{
  "head_dim": 64,
  "norm": "layernorm",
  "rope_base": 10000.0,
  "init_std_down": 0.0,
  "weight_decay": 0.038,
  "warmup_steps": 200,
  "batch_tokens": 16384,
  "seq_len": 512,
  "steps": 5156,
  "dataset": "wikipedia_en"
}
Each number is 500 + 25 x the weight over its row's rms, rounded and kept within 0 to 999. Layers, rows and columns count from 0. Numbers have three digits each. The size before them is the row's rms in percent of the matrix's.

# layer 2 attention query, 128x128, rms 0.203, rows 0-54, columns 0-127
083:478500493475479478479522461493532531499491513505450540454492553484486501530517475501470489496498471469479493481489490493512481487489517511539512467507495459515479475469478514534492490517508525555509509481496514503473495464469497507512521548513457523539526500510518472459485507484477495477535477510475490517474530529501478493502498486475505530534500503440484480521502523406493495566474
150:493492495513492483479499506458497469495533476512503519481519549493515528517482474515467499512529495506498516501507518496527462490506498534513516487523488436512492482486476474575553492505511531504462458473487497491497498512492505499525490510485453487530528493479508484447504524517497512515525449507528507488492538528543515453500559481495523513504477478484489508539543538422486547515487
077:497493521520509472489491509509505528495486524546517536484512514510542547468504452483512522485493496506478484508467506480552510572505479482520518516501521518504483494486480499474512516528456432529500541532542506541472494482540506477480469450491500510502488488464439483541482494451501506474489483460520474494486511462524504480520521474514467474519502516483502499553491493483525455497506
100:473498505457474474463539536477510501495531484477499510487476553466536479499524484506475502524531476505469520482474515480525479477542469539491483491542482432503509480481511511543510483501540530539482453470494504483517484509509509519534520498518474501495485517511514487494517497510478471516539481535529509503478521507505497475535526502476535508559473490503477481532532560438510537505494
084:492481476462442538570494466527515487512485499519482466507495435501468497481499479493488518530498517496519524496494535509475496500492511490488504510468497571519479549514497513453498534518487498482494542510522537502482533494504487508473531532485535505471503491502450501533548482495517465489489516505516499454522498521479480508484511533532478505472534521511509458500463512568509484467487
078:485488498499475460478494504485531495485499524509487515507441547489515498469503444492497472511515476472487505477503479457490532476505503505491514513487450491525511484534467497502536520515526524508494488488452495460519481517499533464479534504479486542442444484500501502534473494510446508533492499464525475501517510490502564458515513513487499464543505435490447500501500526483524515514519
098:490480512574530516481469479478496494494485480498498511529480503510476475532515535506544490456483516500469460498518479461509521473482531531503518517526494516488511495561494487478488489479554497528513495496463473502525478515504446506488474507496495493492469455536514494518422495467522576482488501469445511503483496522470497507506487510492524491461519505505477529496450481506534499496482
103:487523507519511520459544468493506520477508471498498520500526534532518484523536473484526496483461438519513501460458517520524473506514490502501493505550503443563513468477536523537508460541500517560472490496491534515496509500497465495485505513517480523503502509515529535477477509494503502530534480474503498512483497513487550494497483463468507461523500510504476543556518499454524531525494
105:479502490548525524491540440497529499535488470497491516511492512503513504485546548517498547527513497525496472475548487509542471516463478491498514484498536474481512481540480489544533501523501504519481486476489539485502484485500518551521537521518444492461538489545520514515479506458490471505503492483496510487500469540513489439502515516475493483473486525489458507479549514506504541461503
097:488508476477488557496513521491467508524516499464498525487548488523464557459496500535505528490482502471498501519510519538495493514500452474473524525531508521469513498497491546501493490507461509450472555483570515507520489487513464506470495499528487511496509546513482468498526497506557475506476514464481504495530485485463528498470507520545459519485489493502479530444532499525508462507501
099:468479466512492490511516536488467530523488457499462569490501530498525495519476513494485488505466499449503521515484548535499509480464497455512473473506509465514523482480496508488488487472444496544463500510499491529475527514509490501487510519536566530476465493489456526495487472483510499523518497475534485479532514470480539511479480519548479471468515487516477547474500489503488468549489
097:502518496443527518531518486492527519497483499457545495459504484478506518500460496506464502538479539520538520506489474471496546497530475510507496508516478528537559535451489482491470512456526492482487544513493522490532516500445515458485455517496444474499481526508460497535545512477516503487484527540529482514479467471503497522544510515476510528456521499488504491491488487491483520498497
105:460488500534538544493508511534498472478529513532488487477515461491538467507471466528492466471511532487464567541521485509493502480510469512488505499484539479511522507477490484527492491476480496558523518489506548485541544489466536490494467496508548456489469475515488474509511507472541504468462510467491527527471507484508515486503528500498520469494510469472491438500511521461502514480496
109:513479500465502531532501449466480511501451519537489486490462532526466486511484495518570448524475512464505487539501487474460489533533507551489507496461458522478484507526476507520511553481520547496483510532543503445498492494521482505499510444517539518490487519508496489488494484484538475486467470443498491497520509525509497521502513509485501510524496471473535475529480509525501506501483
095:491516519520494445483484529470480506503479519510463494493491522494478514502452511473543523519555524522495508495493498458520457466513518503542502493544459511576484535530500513507480486517473506474506459497488503518486487506532541470487509498506509461483495531500479535462493479514509479498545497512468525477454498550479509478439500498471516500533527496534515480507487477490507552519537
096:475503479544515516491519456526472493538497496519534485490511492477534509472491513491484498509503443503535492503497478472510519511516502506514496486548526480520463487514529463535528510530522512528472514511498490534460508507470534432493511498472487510501516471510535482508484511455515458523545483453462470481485512513509534504447573492510515507511516539508494533487473545487499548473497
119:551539465491525480514456505492483510499492549512485464485507465554521531489488535525521519513519519535513512519540478476494489531492483443505538514490442511429519528514505498482446481516483521489480512522516498497533475524528507564532499495530492458516483506468513513487529531511539468474485497530492520509480505491495513470464484486472507504491476490493550495481481465490508497478507
104:463520508562512549488507500520497533502519529514494455505514509513502464488546498457487474525529524480463474511473456513478477532477517492518541496517514519498466496493500489513491511526523512476455485501480522497512492482450529513477494436462452528490504495476503515503486515554497551470480470528511506498478489556533520515501500536532492506519550507523509515551471497533503496487481
096:525538500508528506511482540446474512464505535437517445506522511502475495512500513455494473539484538519471479458489473467472495514495530488492496460532530485498507523482512484448487497496503457477488487501503564498503507519484485516489529522510525517503501496510468530507501536520505498507498471514491515479466456479481568530461503504480483483514541517535500518470451511549485490521504
106:526515510539509487522506472464459507439511521510523462513526512506500513532438535481507471503487519519526474507498476481497502527502567511486456499480496545489512538495491476479493499491461486465547515503507542499498483460529505469480474491486497493486485513471474481477511518545544492478478480515481524485521507478486526498482514481435533503538488500527557536450479499508525516485503
106:482524516479540553511495468511517488491466544511541476492526447516467479519514473518505476497488477499509492527473475483485476419482547478468479429513499498514496503472522502499480486529494520517488500461469492512510519479527524523483514505486529504500458520483507473462525496488475480471540459472544511507521512496461458510481504535524492507494494502511519519514495476503527481575502
098:462487539470515515555476488501516542523472531456476500513478539537482509490479461497470531561505460497461508486500551509526491529520536505494514489502499436525513474517495524492495493498515466510485534466470525475447464559518496528534479495485515485487484508501493498485461512506523492476522469475510468470482524498526501501484483530479471441520527503504505480508525528512471496484495
097:525530513520462508473474528523489520543537458528486500499531500529519470510542509501485526446518474478527503502535501501471462521499482526504472481515512528460509494458506532492494552504496479551502453506460444513504527502483517487488471485545495496522479530524522548489461511489498484476502553521451506522529518480454511503485497513485476515485469495521518499518526538541489499493470
104:529486500530486495505512466490471525526434511544482506516514510464522481488522508534487514483513521494519505500552484499510506506523503517474484495504534491474508470469495474478504543511498456499468502496507496504471567483495524499570479461525485479475586498488523478486496533506494504467515505514498516533477546466494467495527504462503484494578505488516462482483536506494496477491492
096:549530447494522481491488496549479509494517497494462476489472487451518469466505471544509510507522498466496437477495490505515500505529529505468536488527510530531517506535526495507455471539506496488481549494475486510503482489487468519481503522473495542460508494507463464477481520557486520473527483521537489496537484517466517461531492477487524522496509454513500508541541512518526523486474
102:465517493499508491490516509503483487481531500541492505473480521515461506488507500466538498518532490480517505539477503513476528496502498456488493486445514496487537500487502482533494503500497530486500465524463458520499485528527488492521492506498466500533508530497496493557495533425509532466478480476532493509485537430493537489494553453515455516438488463529515531506497537485541494489509
102:495496494476487480473512444527514517519533504525510540502509496503484504503473494506500500527480485542510481532490465493514467490497483503493529520468502496496481521503488483549475557509494498466542486491479510496496515489550494477483502500558497483564485498518508531541472503501505476473434463445507471536480539482456520500475466497497517456506493534489439469468462504502530509508537
099:508536461478506514472488475511511554494525512519482529489481470445472520523507521500478484493490476523483518504458545517518526522526502514530480509445499459455534471506537555498526489480519530506513512533507476487474506474497501490485522465527516528520503547514553525512490488471519513486536463464430519501513510466495490475509504518513525519475527493523494498445492483480478495499539
097:483494492504528476483480503494474519491457530491494546485526533514509479473524491550535526542499527526503514556512474487544521536503484477486495503463508506489486546493518455519493508523516538531509498540493491546524473485496520483499508449474528467522501529474472506469496483472529497421495502494517478494489468507525524445485480483504516528518504471537501498511558466497518521532512
108:497508500469495525470487490520482481504491497481493477507485483472490507471467480476494464482511486529471476544502532473502524493504500557524524502494455488545475511546535485475485495489510513503493463486525515568472434505436490519512507474513526492461506483523545494463513538512529508495483492494528515470511504473524492516473543502523530492506470516532554531533525510501555522506464
103:495508493493518555497461493468517489529499507454544470477487485473505521496480490504524449513494484541496494524461514515484518544561479533506510526472500530494446485491494476488530510468509497496452555497571509472499482492494491516500462474509479501456522503490435486535494525527478492502495503541487522512463479499525545523542535538497522501514486467504501530498521499486502506491503
101:505509445505471474498518459512465548507501500512539492497476483531531502521497488470510466535479484482497502492552501475471522523552489482489513543480466488507448517486425510468511498512517506456506498480498503489462469508484455502492510498523483539434535469511477500473521477564504495513468505527508496541509510497487470481528480502516509493510521509521478522453501470521471507529502
101:497497484490458520463492501500479491497497498473512496478531469537466487473477527511459482499494500516549512481474497466498485541541511478434528508517472526423529487555556513490486518527514509519475473483543451524480474514522489531520511495507490502509555494500438513489488486461470488496486471517487480521533483487530521515504540531504515497482510498508493456501471518479493477517513
105:520527518509513486499486555524479493527517527459480524462505486487500486491538471504503476486462523531522494491492477485519507511528505453493498521472496479523503529476472482505493520476499510506523504523528446469475520508469510478524465460501503521509486487485494507493520479564454493494525454517588487503495531533490538447518516523517535550482539502538493484463495485511522529526482
109:504489545484480520470505507511534486468466509503547533491473512491497487498487549494526525446514495480513487493496475522519524476491514539468441527510516467501489537527588481543505478475489514486466508481513430474500491507529483447523516497490482501519496475492507483519509504487487504542466529514519519484531496491462481515515473489540505490537495543547510481495476540514485475490500
106:502524515529525496477489447494452510488519525443520517503569479503472509476508489464490510469501511461494510495517501557518484480446536495459515514530485478511470500472486526462515476519492517525500534520529515490494519533492495512499492494541546452482530510492470523496486448528461491464506458469523513493485466494487568498499505489507530537490490501512513503534469495483523482475511
094:493443509505502539479524490457461524504510477538508500495498512497463477532512491505468507550525531498534522468538518497518532512520497453468488463486515461519466499479443547475488509501509479509561556487467533494485468498514522485476531529463486498513509478501476529483499502539466486472539513520524542490504489519496471480458507530538471512522530507480515490517519523489522505477500
105:543505515510528484470506495504475517492493521506482499510494538507519525464487482543491443496485508459533494527431519513488481471478463495505544476468464519499507471519526496494531505514519495502471547532485523497491505477511528508540521472523491481544490492451510523528488551508482519494522503461525527475478545486539452449505480533526454501527488491499478476484538527495502481520472
098:452523484514528472449449500448483509501516525514501496535482502508513515495483522497534494490457536481574502500477528472476507529541442484518482527499508516531513483510493481499502439540487572531492545492508548476464491484473511516484503510542495533528517497488507479497516505508497469500462521473537486490515483504477492510487484495463495502475510513511493532549513508472514523520484
095:506514484520471444499506503553499533514461542507482516508523469491538475508500484507455531460487535504507454485512483513514457477502501486491487476508554476495503528526505502470497522554513533505431528519510502458504495529485526497491508486454485497487478485484477466522461494527549461499516500505490484480476536509497510492477503497524521451514466527516505499466548526502464518489552
118:480502491504483534507500500517503492525501494511486488510487514508501520514519466476521537489543489480489496523530483526534521533541477520471506464468522471513524528493456456509483516515440427472508518462489473531538506481476514458480523501484491498513474533521452494476540466492497489501531472476535507481481506537476501507536470484487519450522455519518501466523468467474529511500552
101:474502474505497559494492504475485474534479499512528495513523507488524527478470518500494548459492462536479536485510507505508488508547550481521475509515479518503516483509487507532453503498507545492467524537514468444524481492509442525470493487510485495490528496455519523473493495465479511470470505484450505472525530504532483483509485476516485494491517554546510520511547533479541526481539
101:500498513529503483512499513547509484512537487468468430467527501515501489495500455542471460506493481501526502526454530493480494484493481521470532477475486522524522454465440560480514535460503510491475538448498500487479480513523497515474511480464509505474527520468460513504517469467492530494503530517529540513510488524517507515525482473507511474493482473526523492489506549493483488495555
100:494530510513493485478467457477480496508494522489480499512523502475552523495537511478492547512522508469516502532488503541523452511493501482489480518460499484492491496507480467497464481509505519519511515464500444532496525487528522523461530532483456506508489482499482501495493454528522496540535459506446469494491530550498507499554486520495467531507502545491449456457516540508486539471488
114:493495544478519486545476529486505473489487578491522465505450500488516450529501464510484509539489509490486525530560452456472492499453528489526506525535528498514494525488483464509528515517503470508490487504496498564506530479538497523491471474499487480491521509507470490475495524511531514514510481494526492532481502460547457435465501517520475507512503463511508508499490501518489504498473
106:522475497520476497499484468525485518491509517500538516454534468501451489472479504511517547518478500463468501438537448495491531519484523490496490522506500503561460481514485522517466488523511512462438502493505496487483501546483505489490516520501507530492525477508545511529481510482500512495495552490519482484502503543530486496487450517499496547467483497506518527441547504480523501551480
096:522507484488484506502491534547523496472506513514495473449482526539444531521482507469461492501516517514500494494525481507473517526477532435486491450480530477509508515504484474525500467480519506470494464516454536467501527493491487515497511525504470500465517476518476510508513469528464527488499473520567504514456469495457490493500460516449513548479507506521505498502548451517467500505522
100:524476462525469475524514506484517464500491491513516501536473521519467492516517511475493497488507493471486494495478519481545509528518489478500555470429523474479457502480480531506502537458508520525464445506507489540492511520494515551536474534503523475446505483503518491502490510468465463493462499537486475524508491499441496498485466549501524453498473509472525486495513518529503459505521
110:506495552539485424480497510476523481503497480506474531522500474501523492466522492500520508508540534488534547531493526502512513508495502530449508484469508473492474547478520515512509501458559486469531477507495510522496482518484490512459489494492478527533462476482507511543495504505478454511490518514486484457471542503504497555498559541489538477491472483489529454507474502511466504480508
116:548490516513532449478508519506480500454506495462521511471513495507506491468529532520554525513496506471524531484486483476530497559478500527448514489481475481458482497459508474486506527499536519509490498477543541514530486462473515503468482520511516464501508471532493530559514487514471508524516483493479530507537482546483479463469532504504512497474512516505527461513466516516463535513531
098:514550515511504511524533475528504525459510511509481523551456491497514500482481495499509492487520498529478525466503503477469438493525514497520485495486504485531463486497494517500493525483458482459498505464515451482509532474503492466536486446540509467497561513490464471520493463486528503540520491512451523501489520468473496486539509518538473477480535493456534536534466511481513523529492
107:517490514456495521458508477539479508495503516478504503505522488500518493491517499501501466490495479480496499518491554514514528500483456483466501470486582508492500515467472544535522486532503507493470490446527480483459463505541497469546527479486506455509534487495483546527486452505525546530454523471453495521520458514502546531490488510496495508528519540484475508505497513474512512480482
109:497500539509501501471500500470516495486496485506509524557489505546460493513569503478524500491454494542467482493460469484505542518542522489481510514535515509498481466533497585489527499506469504484499498475503533448529503495517498504497504523519468506516493461519504453477535470486541502494507492511510509482435494538511485456538518475499485507480463527506507554486498498523521502523507
098:489518519494493491490496505470484482488527534508526567491521486479514506503531530494468491464486485485540489504488471521443472506446541488449553542495548519530492524499506507482511519549493483515476534532482495510493547521475469534498485518514544509539538433472522483524517483483479499507529501494497507513506452473478538505504523482502490512492540492509447506507504471499488475489523
106:492525531520502519539507532542508534456480477498511516436529466522492510503511502516521519483506504549471546488503522491450506495483461457508524483437492454500490482525515492512501530545482462504484503486522528546512482469499472503536514499523458490513489490516481520462505490486484506500496505491516503531490496528508540539500491532498443509486478434462477526519477473525496461513485
# layer 2 attention key, 128x128, rms 0.206, rows 0-53, columns 0-127
076:520525491479543536516494474505460466472480520501484483524517442519510475473509523512544488500490515497518504503536535511456521498530483501474505526474513542547496540491492504458499491471500498512538513536535524490517546563485510518484513511468537511498520535498493517548515461476491494474500509486550485484501464501449518505470472544502484497469512498511514490501470478558505464477528
096:505527468466522528510501474460565504503523471493510485481482538548539467526522493446480488511510500494463458540496516478484453491545500488526492490475516494475508487502523528520470507518474471473431526509509464521462460475499519512516492467484498542565521478544532498496522502468472463534481493497498504518500493489511532468473509509456502506513488491483516476504507473500502500503536
080:503488529484493516514505494515467496515501506503466507535511466524483473510436464514485437525522488507472481486546501503505496549469536456501489510480515516481473496550504482461488502529506484491516493551511539468513484468543496493489526488458527452489501530507495509505522483535495525493484488516485509490453465473488498429470521521514510533457486506506455491465534470518520488533472
084:511508457504505463514513514516516537514497500516531497492480521528522463503483505499504474537486456449495506511566452455501538503509527474471488516548517534495535518513485479517487492490502536472468488468475474553455498453490518468516491494485537505498480471532548497516498508535489516486480514490474518487518530471488529487488498448474507533540485503510499513488506495526542563533495
082:530533514511515476473449514493485509554485522499479474526522487498473465516472477556500478456500512486479493454510484503505485509522531483499522495519503500481471481517510511485530521486503487530579514489478527476511471535500455500465505508460497516566498518520484489494456444486484539501466507488463505498538455513496474520556470510485507523484530496509498535471500507511472542517501
077:455494480493507501514537498536465472467494511500541471445488473486528472488500504514510467499516493541520494506464548529520465504482484487502478497544491495485518535503504483520483533494456538491487525457510473495470503466510502504515459514548476499511477538512521495474521497502479493459500517466544485462485483550487501460501507515462477474487457486530553480470521502492492464476442
091:490522506492492558519484484522487482499530489528512499453496448468496534441504468480509523498510498537507527466495491487481531479522481510521491478496492535516447461444475457498528469501487497487530483546526544456502493507469542512497557535464488482475511541492471552509526488486522484541483512493486511511487490496499493497480515470517460502505496469449478509473491500483502461517515
094:494549473520538501511539450521499541483525524496502463504510473520488478481513524515494503553533523497531484551469538491509486477518499537519500451526494480474504547471517500445518481491514527502484510470484482538470464461502508460514481491486517468481478524519467471502469512490515541540512497525491516510483484481539492535488525535494551539486544468507532475484503500509520505487525
096:473499505519540499531497515472488477506527503463491500487452503503461506515491490486525514584527520488500507504496499482452491512496528548509457498466496474499474454494477496455543491503475489540515482539500516555460484513474471511491496505487562522511506468501497539516485483550458531509479511520502488516515510504548483514504509504526506517466531495463483438468468493496531484496485
083:499499547520523511498516488483516539508475476455471528576497516493488492524502488465492520500514500500486502459524515477514522484501485545502511475529490492513495490524506485471538504501500460512524518509453524535458501537558515497470528497511552515506528495574446516498482484480524529511504497521471499497490454479485510518497516492517481526486493497488457463530479534514548538462529
095:504513539475483559545504482534516520479495493502477454499482489519494494511532507489511514487490478476472534450509507509516544495481506511501504460456522464495472486449499544465488507516543535547511467518487513529488561502519510499498517512490476479474492504514538480499503483461490536473530500508528526483462476481508491497420505486526552519496523538524489501503470463522518473511512
102:503525503527483492498498494474523495491494493439499502566491528472506496517517536507523487526439514480488501508476492487498489495508546491492469514448500474455482505487512476522490494505472522483495450503495457501525518506507490498530493474509564557476511451555498493471513471513507466514519553491500508458501542530517482521552465503513518464513525511543504466490482525485523512508467
102:510507443497507500469511501507513513511505487469498501541490530489516480495518523470536529500480459483553481519486472463487448529507527515509503469476534509503497498544517516532496487537545514493445471469479496468511513509525517508510545509505505477482493492439507534512466538485451480496536527539483519470506476448551497523491490458533508489523514514515487487475498501496494448499455
104:535519490548493505500539530508516486474501494486528522515492520485479496533522464510498479516500503448552523488526485504493454497531476491508501441475515539531499473521502484496474538532485444454517461475495501521470524538530499474491512502483522478499488535476506501513508493500541538498521529481529537489492488421467491498486513503530528483450496537496458479498483515468527465517512
107:508455521493514489505481467550505492495511545549537498452514476487498511493507501517502474488508484505503495482501480493489507489504492483561553513505515513499516489526465531478536464494500512508507543435480447505492529499467531478500469465559454550524483528475503490489485517487488540499480466528514494518505487556536496477472491508495484499477536498484509539438516469507502500476510
093:488477522495491509505495483501464435505500542470532556540536506492466508471504495525503443500504499484482451482510485511523509493488495524481502520473484518528526518529477483487515443473539471527500512448499514502479518529517450508530488513543527515517484544499502489543530463477535465499496506499496498511489514474503501494525494549554471482476535506494503474475499513491473507562527
107:474472528482528498524497513481522505499511560447477466519503532491493516524521497477482538510465515443518498496535478467511466509485522495469494513465514508511541509530487507492502533516440484491497566484523482488513470528505510528515514498440543513507497476489501556523489522527491471526494472517479470507487465474528566516503490523503530536476516500487486548468504503507498522531514
110:466482472564545523559465522499522509505470484503472524490480457487472513467452493496507502546539486524529501485531516484479520484482480519514506519538515511495493523487487531505493490505492498506508534506502495495494456461467477435487491498513514487504515566455465504486489456523503520478508532503498547490469507499547508498490496494479524492512516490479438557469481498522486524524489
104:506548490496476503509500533496564490472534530508501489556526478485482516504517484516539514531480501473462496492503534459468561450503499543534508512514453437506527555528481486494486492502496529492490489474472484543528530499508449520542517507508472501522475507527497482528499500495477513482488512528465458520480516482501497510502528484538487498492502479550514496492481484522459484501536
105:486521496484513516540485489534517455527475480527551521498476534516489477456488488498493518518477480457524484526513515499546478450495458469518500514524490476525505486506514508491485448499494487536483507483541449515444490494515516450555507445531491498493469513474514504472487515478512476515497499530522492525504480521538496462485493488481532480505556527434485477474509487468498497496507
112:544474479518473499494523525523494501484490489510533506473519469518458489523537547475491514480494459548469511510474477539491433482509510503481529482483500492533474547466518537515558480463526475508480484488514504491504468519507506476514497496519452485521471490503500480495476484469490496506468519485467480497466510487532540502496432539486553508533500512484511537479463540521524478492488
101:517486503470519548520510549491489527472516516464475492509495440504470490532532464535494474499509490432489479478508495524525501503512507501487494527536495520510525516501468529507489527482464510516542505506481484490509493502538536555489510540522461508524430529508503503514453526527454486473463525451530509510474490515495483474476511502506530489490514505524464535510536506461536489486513
105:486462492485534486500484456505496499519524512491523490488512480478536520485506522434515539499525445507460532494497491467519490524533485507513481500535520511507487530489502472486483512501475551520515519489466509511447516483455495479435459510514486501487507477504490498496524514475535513476475512505471534515510523433483526490501502455508541493498550502480488436531553491519471521482501
107:461496468496476484512491496487469503483510506467488512541471520504489545507467520499523493499497484449479505518502503494448475508462538486507538511496511456542506521502528513532516479485505450492449484498502471501531498507500523496445531520489456489466497482507484490505513514522483508494479487549516474483522548495434513533503493499452547503466562525458479472531510514526481526528497
102:507531502546526511499489534492495485471491519516499497515481452512503512466510480538499505489481472563504452490440501496519537507465496510451507515530486465508463461541551522529473513484474501492475487502506474457517492464506513519480527525534529477506568474504517485463498508538514465462451495510486509514515483524501480492509488554503533534480486481474541501493492492516505501476532
107:456459496513485513527487535468497492485484531518459557477526537461532512508519501503505462489508498514496523491507453533535521522467471499486518489517501491495469526541517479447469493532506500525470544511563485514510494490454493503486497536480505502485481465481527518481501520493537496515526554507499473449466439496511498486530493522524524480519516484535471514519491478506532493533465
105:523496496534527516515527478470469533475485522454496474508511552506538503495526526459499459508550531485508461487475476562480471492541454541510492532510501516507501496520473530495503445481537492496499471502528476480505506539511489527484510443521499499513516495515487509485506513490464518503554537535505507472510470481504491494526539480500487523497478532494503483497564490495507507497436
108:519473461496529525525506504455461500504463495476551548460472531528489504495525541522518478481499554490492485523499541463533474487480482507526487511514508483501495493504488534465479506515522526473456525494506558509474536547518501484493489526496502503499499456512485510537486504430473459519511524501507493510489522492502465540485513530532509473495447501509448487540489503492526520479514
102:499555513546509510514498517533468533487456506521493490488486499474526532572528471485481501488495545490534491462517502487523480483507542498465510521465507497492467488516548518483497511520501502481493505478485457502493451492531530510510488468510485539513520482484459476493484525481519497483520517531483452514467464442562460490492559521503513525485517502468478505507479483509491521530474
118:514471496446491527489506514514507525516500481521492504544503518503514482499535491529517532475529428479493503511482503519513497489498504468513533474505514526515515491548495488465548486516509503466507514523478474511519518512523497479559515485497541515520545502422508476499537530499507452489490479483487506541424487512509486480533537502527469511466527499521506490476476498514503466500563
102:513487538514497481507521514496496517527484518506440509542497439515502465487492471490523505520509546506507494535593504462539517508493511514527472506519494498502518465492574470528554480501511520512494456486494487488576482498476506480519495512489507516471503506495489482501489465522526465496480469497482514492515520523464504517538509530510472454482514486479468464510520492473518526506499
102:497489522501483520552490498499522507501457500515497494512454528546508508451469494496526518500534545532504519508543465490499502464472518504551515522486547499511545494520487502480511539521487457471584494531508469475491498505495494508525490486519500502498497537531502469477501489523489509498512466507534515511505519501447513495512548520443495539493491536497509512519473503487479485436545
107:531522505465480500473477519478458502506542511492500512500498503462505490508494458460446524482535489510490504495531456475567547502523499532529480562509486496529503489497472489503528517523480462514514487475538530512512535512532457497516472502509535492531546486528474469497476503511505505502488484540503491473485517427512497513548504517492525498490483454510496517552509457517505521485511
114:550476511546474481485494485506491506501455483513478495526470478551528546523487524507537473470520453522520480486537473465525539495487523520517527526479503539496458510472483539502458473495519447476527493515513502490510512524485504523521497510513496497501536472484491482481507493441488529500470522483442492574500504543518479545506472463514513484518494514470520526517501503510496517498477
103:441479506517475502473478519517518490501462488548501477506504504484525490493500510495448472534487506479521500523455488512495493496500502454473467485495469537503510528444475484483484504524506467458499471474559495541536517541485508480518492514511527481526479543509528474495512492483507502528504496507544509541503507505474456494506482478492532485536455433467540520519514538535497477535493
108:532452505494528537491475500498530497470512477526485493471497485518492533489512530513511504462522525534500474485490528537540499504495506514551526535501468455455524507509490501548504501499542470493516492465509530471502513463509531507497500524485449494486498495489457469511506508511561531523505514497439483520465534486526471515437523461514502505485522435508489526502473469506498474521487
105:536525480479510488484528501515514487478496481515549544500473507535515531505495482538522481543502473523502495462512521522537501487494536512478493513559540495460528494481517512483502538536499496559509498538497530453534499518511546517507510479500482514536463496494522506532486469484499519493441501502546484450476514519471521470535494498501481513488542509485563499495526500534470497465478
104:512471513504497480524494510482514540483498517476489516478470472479495537524477542478492505485483487459506494499504587494481483531441517480470488508556505525497481479532500522519503513445535471521459482513495477464540500503501496490513491478486574501483458505489490492526507521478490484469537531452533464465500463512526514490505454485470520513460506515480495480503526518510505536514509
109:495545520513478495512543471474476483494510527538461485491499465528514523442512504481505504519524490509536491501515487493512527523525532471501487455535505501466514480506526501468510541495485488482503494468520483511505548480518488465528510491480492552490512538516505425557515446472565493474489504474485483478521475510530479493529519516467504534527528506514532488488502457483505481511535
098:488480483525492517519471539477533513519538535472526473486464494510503485497486529499549456501531485469493483478483505500493478508511535523503474516499498460550525481491506539497450563481520502517473490494506447515474466497569517512506516491505531527499511550475476484458529483494489516487479480498471517554511525468477478476475480567478501516495504503493529515503518498517469517520459
112:452491515494466475490512569492533512508515453501507467485479458527524479531470505519514472487526496482477503515468404497514494506478467529486521512499554494479514520515488544525510454510476527499483537496518499479495515480482539513511481486529495527510483502526518450551493515546522544515481500498483508512494512523510509492509547525537503499506492496486494494481485538490475469522450
103:465497510496492476505523447502482483504530530518554464518467481506499438479563487476442453519488534490540530496528493484473498515521514497516509477509513515516546509449508500458489488528495464514496533507549534461510503490521558505502504496494483513507521470475512528498478493533532514478521491536519525530496492482511490506470495488536524473456522482530507521550509507516497507464508
109:529477484479469539523535493514498485507512496507495556503472443486469518490479517456524522490474523518483509491521447478546457493472504542520499484550503505498495481498485513547497517462497542543532490522529497497482503492486524507499502520507500516504486502485550493464456560512505501482484484478545526510495488516521505503468486541486491477500497459543519474537529465497500560463482
106:502484516489509469497462521465489470501486507496499515472491511558515500524481531485503500465520548465478469522481451496473519538457550521504507471537472501485486509453540518499501508513463504504486506509502510509473461493512493540492534504489513510550508516556463510508518497492500511460512505486485514499524504558530466482465527474466541489488489468469481513468527554487445492470477
113:520469489525477508506412544521505477517474529487498520532491527443515514506497496496493515518548523494497518480506488522489496500513503465501542473487480505512491489500504527494539520526512514494484465480463460498478458483526479540491518501538494471535450498481541511505497552548496522474485498544500456527512472505540561511521488495503468505501490551502480502476465532491510517507523
112:491517543538504540552511516502495500488515521510505562531478507483472520480502543501480490491502512500515526481456518533536471477518545487537498470457496513518470526443471481457487510509514456485512507533470502451525480487510507529467484479517517469466524502532485502520528476536508489548514469480504539504498512494507526464487499531484490489440521455515542481506494493531487478500480
092:519497511527505515538438544450559512472498520512475522460506481519513548540486508533516519513477516552534509506480461483484480486492508494460507501497490468527494527496496511460515543522500488522485514507534510469538482511508499485485504465535492516441493461482513556523445479504473519505519499461494518531511495503499464527553486494509501504526511485527487538508488475510490502451498
102:476481547503490472538497533470485511495518522490505477494514525500526461541505505517520525486553467525496544495542478547520511456488494500523451466475485498498506474521457462500513526490463453464492496544474548551497470522497520445491501537463469488496506525511523520472468511486487502478514480493478507483486495499461536517491527506488538515501509492493519463480535486499469537496461
108:509493479507498474507508534477501516532457534495470504488509518518530472555482513482508487481494442486482529487519471527538495512535542515510469490504479529476508495467449492537487498514509506512497518499516532499483523506489477522512447497451539500501500514487482503482533526481489489467472490450509533489511502541495458425498558512483471471561530515481485503461517487535479526494511
117:525507497504477488534487495544525486494496523501515534515501501506519501556496494477492526469540488532483493468524492465478502489514509527504490545502485530465504484516484484513487505504508478467504497483514508475511540530510479501520470499458538502519435469498553519505472508473522496523511470493461489499537505460537451525515521525480487486468482413463484478437501541498467500494534
106:531469476507469491546484505537481464511536516506513489526538543496480471433471531493515507477518503511512519498486535512488506524501497482520495510508542499497528545513473528542484473513465494493475453493506497492554525498463521490478509488505499512560461434487455490459514488519465534505510470523471508498499496516486514524471516506521533467477492525473504527521482521490521469471452
106:481500522536495510491524487515507498492481475517500506522531552526454507490473468476508530467527518491571508502455529536505445502474507553464504503539514542473527482514506489487486519521465494530507469445485517518511507501478513544462479479477514485516460513519494435495502514494510491522484505500481476502467496495487478506501501517472494495488498457536495518553536492442454489495479
111:483511473532481508520547463496458460516528461528448496460486486500487513499493472536521471514547485503493542535508494486510473445540450477507496487529495507534528486497492453500527525463514476492468509523516497504488484484451516524526516507449477513527485491511457468501536484547481540524546505482519474514518532492502501507493522520491481495527487513478544532478516508496513523461489
100:491499514511509510485485459495527459451510528473463489470483521464520505457482524518478480512548526542483457529456542499486518506496528522556536525487471509488465520493532520515496497518536458539466516481492486515481492428530474464479508483489445496495527481476522462479502505459519503504523488471475516500505531509492484513514545508508492528496472493508526512558510493516482491495502